{
  "n_head": 6,
  "attn_scale": 0.214,
  "extras": ["some layers without attention", "local attention windows", "shifted keys", "gated attention", "value embeddings", "hashed n-gram embeddings", "a smear gate", "an embedding shortcut", "learned residual scales", "skips across layers", "capped logits"],
  "init": "uniform",
  "beta1": 0.95,
  "decay_fraction": 0.836
}
Each number is 128 + 24 x the weight over its row's rms, rounded and kept within 0 to 255. Layers, rows and columns count from 0. Numbers have three digits each. The size before them is the row's rms in percent of the matrix's.

# layer 2 attention output (transposed), 384x384, rms 0.142, rows 7-39,70-102,134-166, columns 48-95
092:145108085136099109154161129107157123114123103140098128132164083119133070147104146154196131120087112127135160110124136130132118179153129101130139
097:160146098121115158091156123127127104090116106101131124101144075152129142124148125164149146173137154115152155131140069138125144129098137154075166
093:138153116141125113123176124117149155124136091158133093182110130111117123133125127135099114126117096086182109108143120154137132154147119115114155
098:123137153126128133138121123106168099142130101116102074104154134113156171134095143146123138169126163123165122120126158178102082113133159112130162
095:166128109116100138129109131102111131150145107132077104102139137131123130094080116122138097134108115156119123117162125124143071099092129103090112
099:112147103175087170125125122138123126101139132114101123124156094156145077104199121099082092139174125116128140143126128120153136143113141177124130
090:082163143102149088129104112124183124131109089118140114135130178126151132126136111144135138155098108094138090144112149116125109125170128134106117
097:114130159158103133172109083117168120127113111141076112143117160115140122143148137120143124154098157114156108116148076105110093097129110165124137
093:163143129152119118126106143123157151150131151112150109098137128197111138142139110112110135085121074070147121141149118132125059132099146064087146
093:101110123124124113108063112114108129125167110129155113130114100137180107148119149164143085145127087119108148118125120140117130148088120140112127
098:115136149077115136118158121142156110154141110131131164124143174119107133118153158110129140155114155129125166109163090145175127178151109118149067
094:131130104144130150141188075079088115138164151176131140115129124123131112121110161093083124155137166128116126130167137159094171096129147149076129
098:105156103169160128114146146128123146121130151088089201126107103140093142138123153124152139137128186158153160080135135145181118154158108122099144
097:136157121120162150106159148104121129137140137086124101142131129079106120137114155132136111154115118110132120110116125088133109137152104118137060
101:142166123134121164097140095117130138128135114104096101083115141117128103134142172114135159167184111131152121101131127146123133087126134154110133
098:144123105158144102116110109069165145137106127137150172143130140116111142112120135120139160136112144136098147129135137123094135136088154104105131
093:082120137123134120128099134171153120107120137112148149134114119144113083138117098125109144141135123158133123143107122139119096125128106149135135
096:130110155097142102157165142172163137178133063121160109134125102111165102145141130122125107161090129042098114127124146146121128115133173127121111
092:117088125150109108154127162080104148115136075124137120172189095114118119158140141107102111125093129106113157099121120144143112118085099111100130
096:111118142127133117122124139120115143142131119097109127106101135112139126111115142109117138151147142137132099151120132143120099137150145133123128
097:144109145144133182109062112157145115172138100142120124108069145163121139115073136124153123134145126090099153141156111108116128137132158128140079
088:097131158149075122099176114107174125115124108160091091149122108159071092142145165116093111151155126147149119145139105119109122103131113132095164
093:110133160159167117157172143138153136118055166102109099130136127123135126122088135128154135126166116163172112069158092162105172142103130162080101
099:122150134130135123134161128097161120172135119096126091081146161126134103100100152097096149115101109178116128165123125116101150105129128116127136
093:102131117142079184105115133121097154130124144100161129108131121160109071152137144129160095100129110117136155157152174135143157165120161106125138
097:145117121126130147116152141097095128110151127134135161101125131139141149120113172173114109122103102142112153116114164101114092194134106123145132
093:135122150111101107117109109131115112166144151108164163123162101117124145147157147128110110153135121138119137138089151107148136084084153118185168
095:132148116148146114132119155104093104131160125083122179137112116115081136147113133114128158136140125140113112138110099114163134100136144176122130
098:083120121162116098091109134083110147135149160078136143113116056106148109121132107092096085083097099111127136113126137152117165157069160083112145
095:134143142142125146100076127154140130126101146130132133169145135124138152152103118093071130134148137133103133165132184118180135088127145143119093
092:113169140103128114130113147132098143097111115105130135139133109141168156114124091136118118121133127113096169089159149134118157097152112146128153
084:103130150134156127144155121151130156133097140136122134118127104136137129128156093134100123156144131138112144182092140105097089120091133160159157
095:124113131125158149098145135163120143078098122146151160176075089091128115126129102137102193121074105118127189136135118157141112098151097126088146
105:135091096132089134122131119143135169139113131135147085114106087138142117098098127095139148136123143118094065143136143148109138134105153092080135
109:128128120139111127099083095138096110095092106113139087126121098162133176117104131128102111112113105116108102140117130106144153102125164180127105
094:143149110150163150138129151148103111084121135100105116161100165130110117098082138106134147176139106103117126161137088141191128096144154121142148
096:137113120126136112138158159143131114108103106121133079143125118132101159115122096094148093127122067131130089120135116159142163117135118110115131
099:054136114116124123124166136147107129095091140118086158081117129172116121150135110170151108149137132128166147127145162139154168125145103083092146
105:108139150108110141117124121120124177154108141169115123164136099127136147129162107121106140180066148135154119104140094166125138136126119152169125
101:121172133135125117146113128149115165145161112129098105127101095159138151125091127151144145135164119131133139109121075116130115157136135132081107
107:106077152110135139104143123152125131112115160125115111088150096112139127161130141129118149090160083103119137093143112114113125108142163117191067
102:177127084128128112173157110130114135170153135122155139136140154136100094109149152117154150113134131092128124161133155158115161147158110112155071
101:148129146116119075129106150076139141110130082170143161132116140133118123124119092104191142064072115119104111147107120094134133125109179117089117
097:152125114097141101092159174148117074114123127127104143117085087125134145117151152122158163143113145151131087172121120141121139136153133139151150
097:106136140162117108106128139094165059141172147099125145120136134132153114088131080133129127091155107140091132106118083132131111105098133127153130
106:114143130169104172093118129115166126125044099146102140067166151115044146125162159123135156153108140119145128147061105119158141130122163130151092
099:147168141130136126135101136117137125113080141101145160071111145127101150153085113090154133160104153128157129149109149108154189097095120123149115
098:094126090142079104121145136076124096145137127130141139067099146144138138098122132150132131129105137127076130122093145140122143158134120117122163
101:153149118101171136157132112162149061132125141174119089121143126138067158128105101086115096172131127110173146097174094137124132129171105124089124
098:127125109165102111092129140129169107104175120192132106167139117137088117117125138114131127099102110105103116114129145139142152156128082134106147
109:062131115096106154139112095148132143091168131112151172127103114110107117088130135082148127126085147098140128098125113142084151145109108108138148
104:109130135152128136122110120085185119076115115154100128134105115150157147123124154097109127091127127110104158169142080113105163080152121105138161
095:164125073141141107144137139163175153130104141125154122141140142139151112126176136095125133130161109112127118139127113140151107095179169140149128
103:128122142121162121093095161117138126087078117128143156136151114109139178127124156163164137102107126135127127156132094094139181129075154129117121
099:125092168148093110169121159152133146127096123127138116134132087133096151098137127132160061118103140116142157106116104159153126126110111130164181
102:127132149145095137096065119174133104131104139125102138122174136118134123072173118080105147150141161128134095110143092089096124096123129137170110
101:121147123171124126116183146120168150138136154091142137144139166124110122162115141115078141103113109168130148149136136155145133125135102119109149
101:133159147094147130168161132129154111161085125095125078131141150106088181109137101109120072119120174136129144093116134131149127121175124127107133
099:091110113171146154133148127116073143100140139135122094139132080129091143103144130131133138115131155119114151131109096098156123113181137137171110
099:128127084132141121107146100122183116079134164156134153121117165092151137162154159141162092099104123149106128162129118113121131140138116147131120
100:134124153122100157125154152066089116139129092122144128103126088141126133117098127144180166193131132109106133126120112106154102137103168144143127
102:096135193090123133126139136121115109110130118131162149126186086099171096099147130181116136143132159114104158141115123133190119134110132155146129
105:154157079113100158155138128120112151140105119124145117148113155103153153156119118092091086148104112112134130130150140133168127125136096148145133
098:156141069123114126128108113130121152136129148133117109111127131130155142085129179145119099142108110148167129124093122175097112144158118075156168
099:123111081095118131106149112166146134145136148131117111103122104111086126165127102117111093124095121125079151132114120166160128138188098098075159
106:160111125137132134130136130165124160098129113139128151130108124123126190108126158132186137143117135136140140093145102130161140120111146133109159
094:131147124149118106098176149137123094148122174158126107133155130150072071144092121126100122095094156109143097137126166132118094141144088097121112
099:146162116120161126097144111138168121145167124121111107159116124124145141139127121155145099129138139133100120088126130119121135155142137136144129
091:113155085113147123127106107160114109079129122119093131121102131157096125150115122174113103124140166168126141122153137087118135092140120154133083
100:129116137161086112136132137114089160164125120102119124140127116129122111153159132167125107133159113122114117115109118135152140155144138109117067
099:146148128167146100134158133115125106106174137111159112092115120167135147089132110142150127147168117149127122109179069123163087143137151140091092
098:134159116128155126139082090128103094106140127140102112112080128128101137117106139179140135078168094168176100138155139153139111104117067129118133
101:138145127071166195138121152162108156149075101115124117154134145130129128097151136167101126125114167097123150114131149117152079098141136129132158
094:138166147133181158156103168115090181093165113108119162141088123149142114145108104108073115148151130101137113130146126102139147152099120113135167
090:117112135115085115126150116126146139160155099149126139112122144155125117125123173082116153119109139103121164135115142117151087192138162107093116
093:085108114107107178107114158142139104043118157116097111094155125131115156090147135111164122137101112111096142104129112127128136171120095145103160
100:117126114110153127095124121109129119073159125148117157163134146148137132124122137117145124116160152081089102093117105120122165106146094170101115
098:095114155167112106077120083111131161151106111129129115102191115129109106134115120118154118140128128136155140124172128155167116118053106086126163
090:122109144120131158195105074121119139103118168124149116147116148136112131090095106158092114124154103129137111156134077098125134130175125070123099
103:100118102115118133115126117157128157161118156112105091110114116124138100186153124142153163123152128088153098125129165123114139066113110151113074
095:127094120129146172125105110136096103111115084156080134126111152164161137147121106131082181129119139136128130160131161106134161168116123120143137
108:150152125103168109117122123152112110097095154098128114113139114165159128126162133152122111106136141135116114162118158152187088137121104120151095
101:122123134105171112112143153160122147100129114130151142126115116147134136111159150095165118104102118167180155130125109100133115146164127153118144
093:150103133117113144136138144116119140138083099097128140097076110127113132172108126155143099148159150164147132132091139112107121162115143113176100
101:116140156140103146163084104128147098114097102157093128085175113157121103119133141106133102151118142123118103162120164138120134147138088152109150
099:134111135145127150143107128125110095123117089093097111117101111093122142135163091089175116142152116109130146121144100132092128101154106088129074
094:127112123135124133119136096136145096144133090092125142136114098120146096146102139109120124148120143112124104103151104138156133092120128124127108
096:079091125109123094136165167135145149151118133130143156120196140142119138146115089147087158111124118115108116142155115148142161103114122095126087
091:119120146121166126127125160130161117128136099156140153096164140099122113083108145142118160122131132143141146152167133173119125170135145127112099
095:149131145111118137113130094098146122176110106123125165144101114112132143136138109161126110128122101164122137121188107123126171145137150092101121
093:131126156125136108143107093132112143111133142139146132179146111152143113111108109117111137142064125160150125117135103084133114110133075150129186
099:168128137130099163115155165136115140107149169108168176131123140119130122158137096096092137161180149160122081120172129134111108108114192134094117
095:117108166141109113135111083095119122147130126135088137141145075116113115144120103102120128166130113144070112178097108129130125119146128146116136
092:158171086076126123140086145150143122156118127134114123112153147116135121129129112103082119134119120152122098148134133112102159092199116129116117
107:115109066099112110099127166124144139109135116130137131080121116142133110160161158129165161115144096100120117154092165115098176118156104119141115
089:154113059100158158098087136107148138126159127122106116116145120141108138111149089177127085134153128104130116132081137112101164114119129143153145
095:138150138104130149183138137119151146063123094158137110159119134163131134151132113140108120166124116125092150153142160108135104118143171074102138
093:090169099138139117110114161096127114187116182152121116117142157131137107167131130126168130146129093113138144140129136110131085109160115140146139
100:099125153115136126089154134128106147118113159123129083126111154103096135132160143123111114133168104152079111152110157119147168168124105117127164
# layer 2 attention value, 128x384, rms 0.0902, rows 7-39, columns 48-95
102:122122136106137105144155108145141099092127117176111072137104126156140111119118109085141105117159142182130125105139106135113126135152119142190117
101:144082089150083146145147129133148113131153147087121114149111139074156125154113111127165140110154098132128128146078094146118127093114142152132134
103:146138120116122116107100105127105149109108115115136163155114094092098150120114152145134102117115108135113111142141114127146131187081099154113170
103:102117126107133098146145170131146139097105155121150144209083118130090139105130153167104128134129115131122135139159097088135124130139095093140120
103:113141166131140110136086145128157135124099128136105160161132129086109135139130130130176140103143147133125118092116133152119132145133151101093126
107:125116152139170134102126133146148070147141175158165134131093145106085112154109121170128149148126173140148134132124129150115117112116132122108117
105:156091144117130166139116106112089078119121135102140142086080088123160118107157144142144123170121119142101101176194109137126131103134077126150130
097:141136123122072107104163096147129131123139140094180131141169099147124112086113104133081099149102155083108154141127110116133101117108107133103164
094:125128121104145116109135085128113126131176148157136144119179122112127074115086167144144134127122095150129108090126124084172151168120133087116136
104:124149139118110138130149143123136108139096106084127150120118105067106141102093088120173142124161148138116105158081131134120133114143121099103133
101:088096107093141131148158136111109096137162120130091128090128133182181134150111125124149108121117126156101118117145142180114125127097140137103160
100:127158111128107125098101168136132157111121133125191137128137142114126132161125124118160155107138105121149139130113158139165109129132102145165128
110:138138112148135126131139165113144137163109100150139111140124071114096129106089128167140119096094156164121112160093151139143174129107137149130124
103:134137081114144171146130105132147151133146101121143135114164131090081109143112128137103101096145150083115140100134126119126143103096136087115152
105:128115161107107135165109170139155106161151125125135115119147130095131140129154105159139157124154137127137139145110180120124174161172113104140152
104:082151102146108146106116092159122152174103122134130114099185145172157124109088147151150129134143102148137112152115127154135079170142119132137104
102:080105135112098175139122088096102100117112114111135140095123113114098124093133131123136127130128134140130122139143139168142089133102139119116126
104:155121146115096127156121148116080121147097140132120121122080112114121135150072113118122134122130118143136112110146139094103112162125171124145138
103:137125093143136105094140150141112130114130130112097139158096132172087132154134128120153155129126123115127160106146134110063077139119137126114161
102:125163138120112100071132109161124113138137208117139139170118110115198140132165106153128114099076131142139114119104126141129108124115138134107111
102:089111115133160094108130149131085145146099105123118100136128119111121110135137091139153107146124124143124157170147127163125131120141169096098132
100:133135134157143174155171109087114115142084119174126076174132136110165136113120041144145113139102103139118174096109132106138099102108130113137141
102:119122151108117129124118152099130095123156111149150118123151146146133173143108106119125127095134109149136150101146157095112097129108158112103169
099:139121104141151128124071153135109134123113115181128124160137079121154146122160130134108128109078093110132145096153161121145146147098091125166087
101:144125142164152125107064128120093102102103122044113119140101118146114136109163134134117139117101085143116116108087128114164122122133166094150130
100:161107108127113112149108123123163116181106152123108153147163137154117167112142071139113146109123151102138097154132140129158121109128140088116163
098:138127158123143137182130157170099122124120113130176076100165097122140141146102122120161120156092125128129123134128118119186115115119130138131108
105:106169142128122125151109105184126118130089120124123154113139154100133127132148133139085130167113116152106089112095133117101138157128099127185083
103:093139126130086115140120118137101123156106144110115127154092120124096112130082212154150168117127070126127147119140168128170130142136155141069140
102:137115149153192132094125128135129124131148135115162114109126095107114087089083097189144113151099110119128130108089149088075105139152142115160120
098:153056155163120144145131131144098133117134129101157184122112152119143103097115135110086101084150127092159105134107083109143110101161097109117149
105:121100165130112139149097162101158128129136120121136105146184120121121132135115167154117131115078126097133104123155114139124129157110152175093112
101:128143160102139094148122102158170129149143094106106151130132105131152138179111110069151131135122150139124117152110125108102164142110185118155080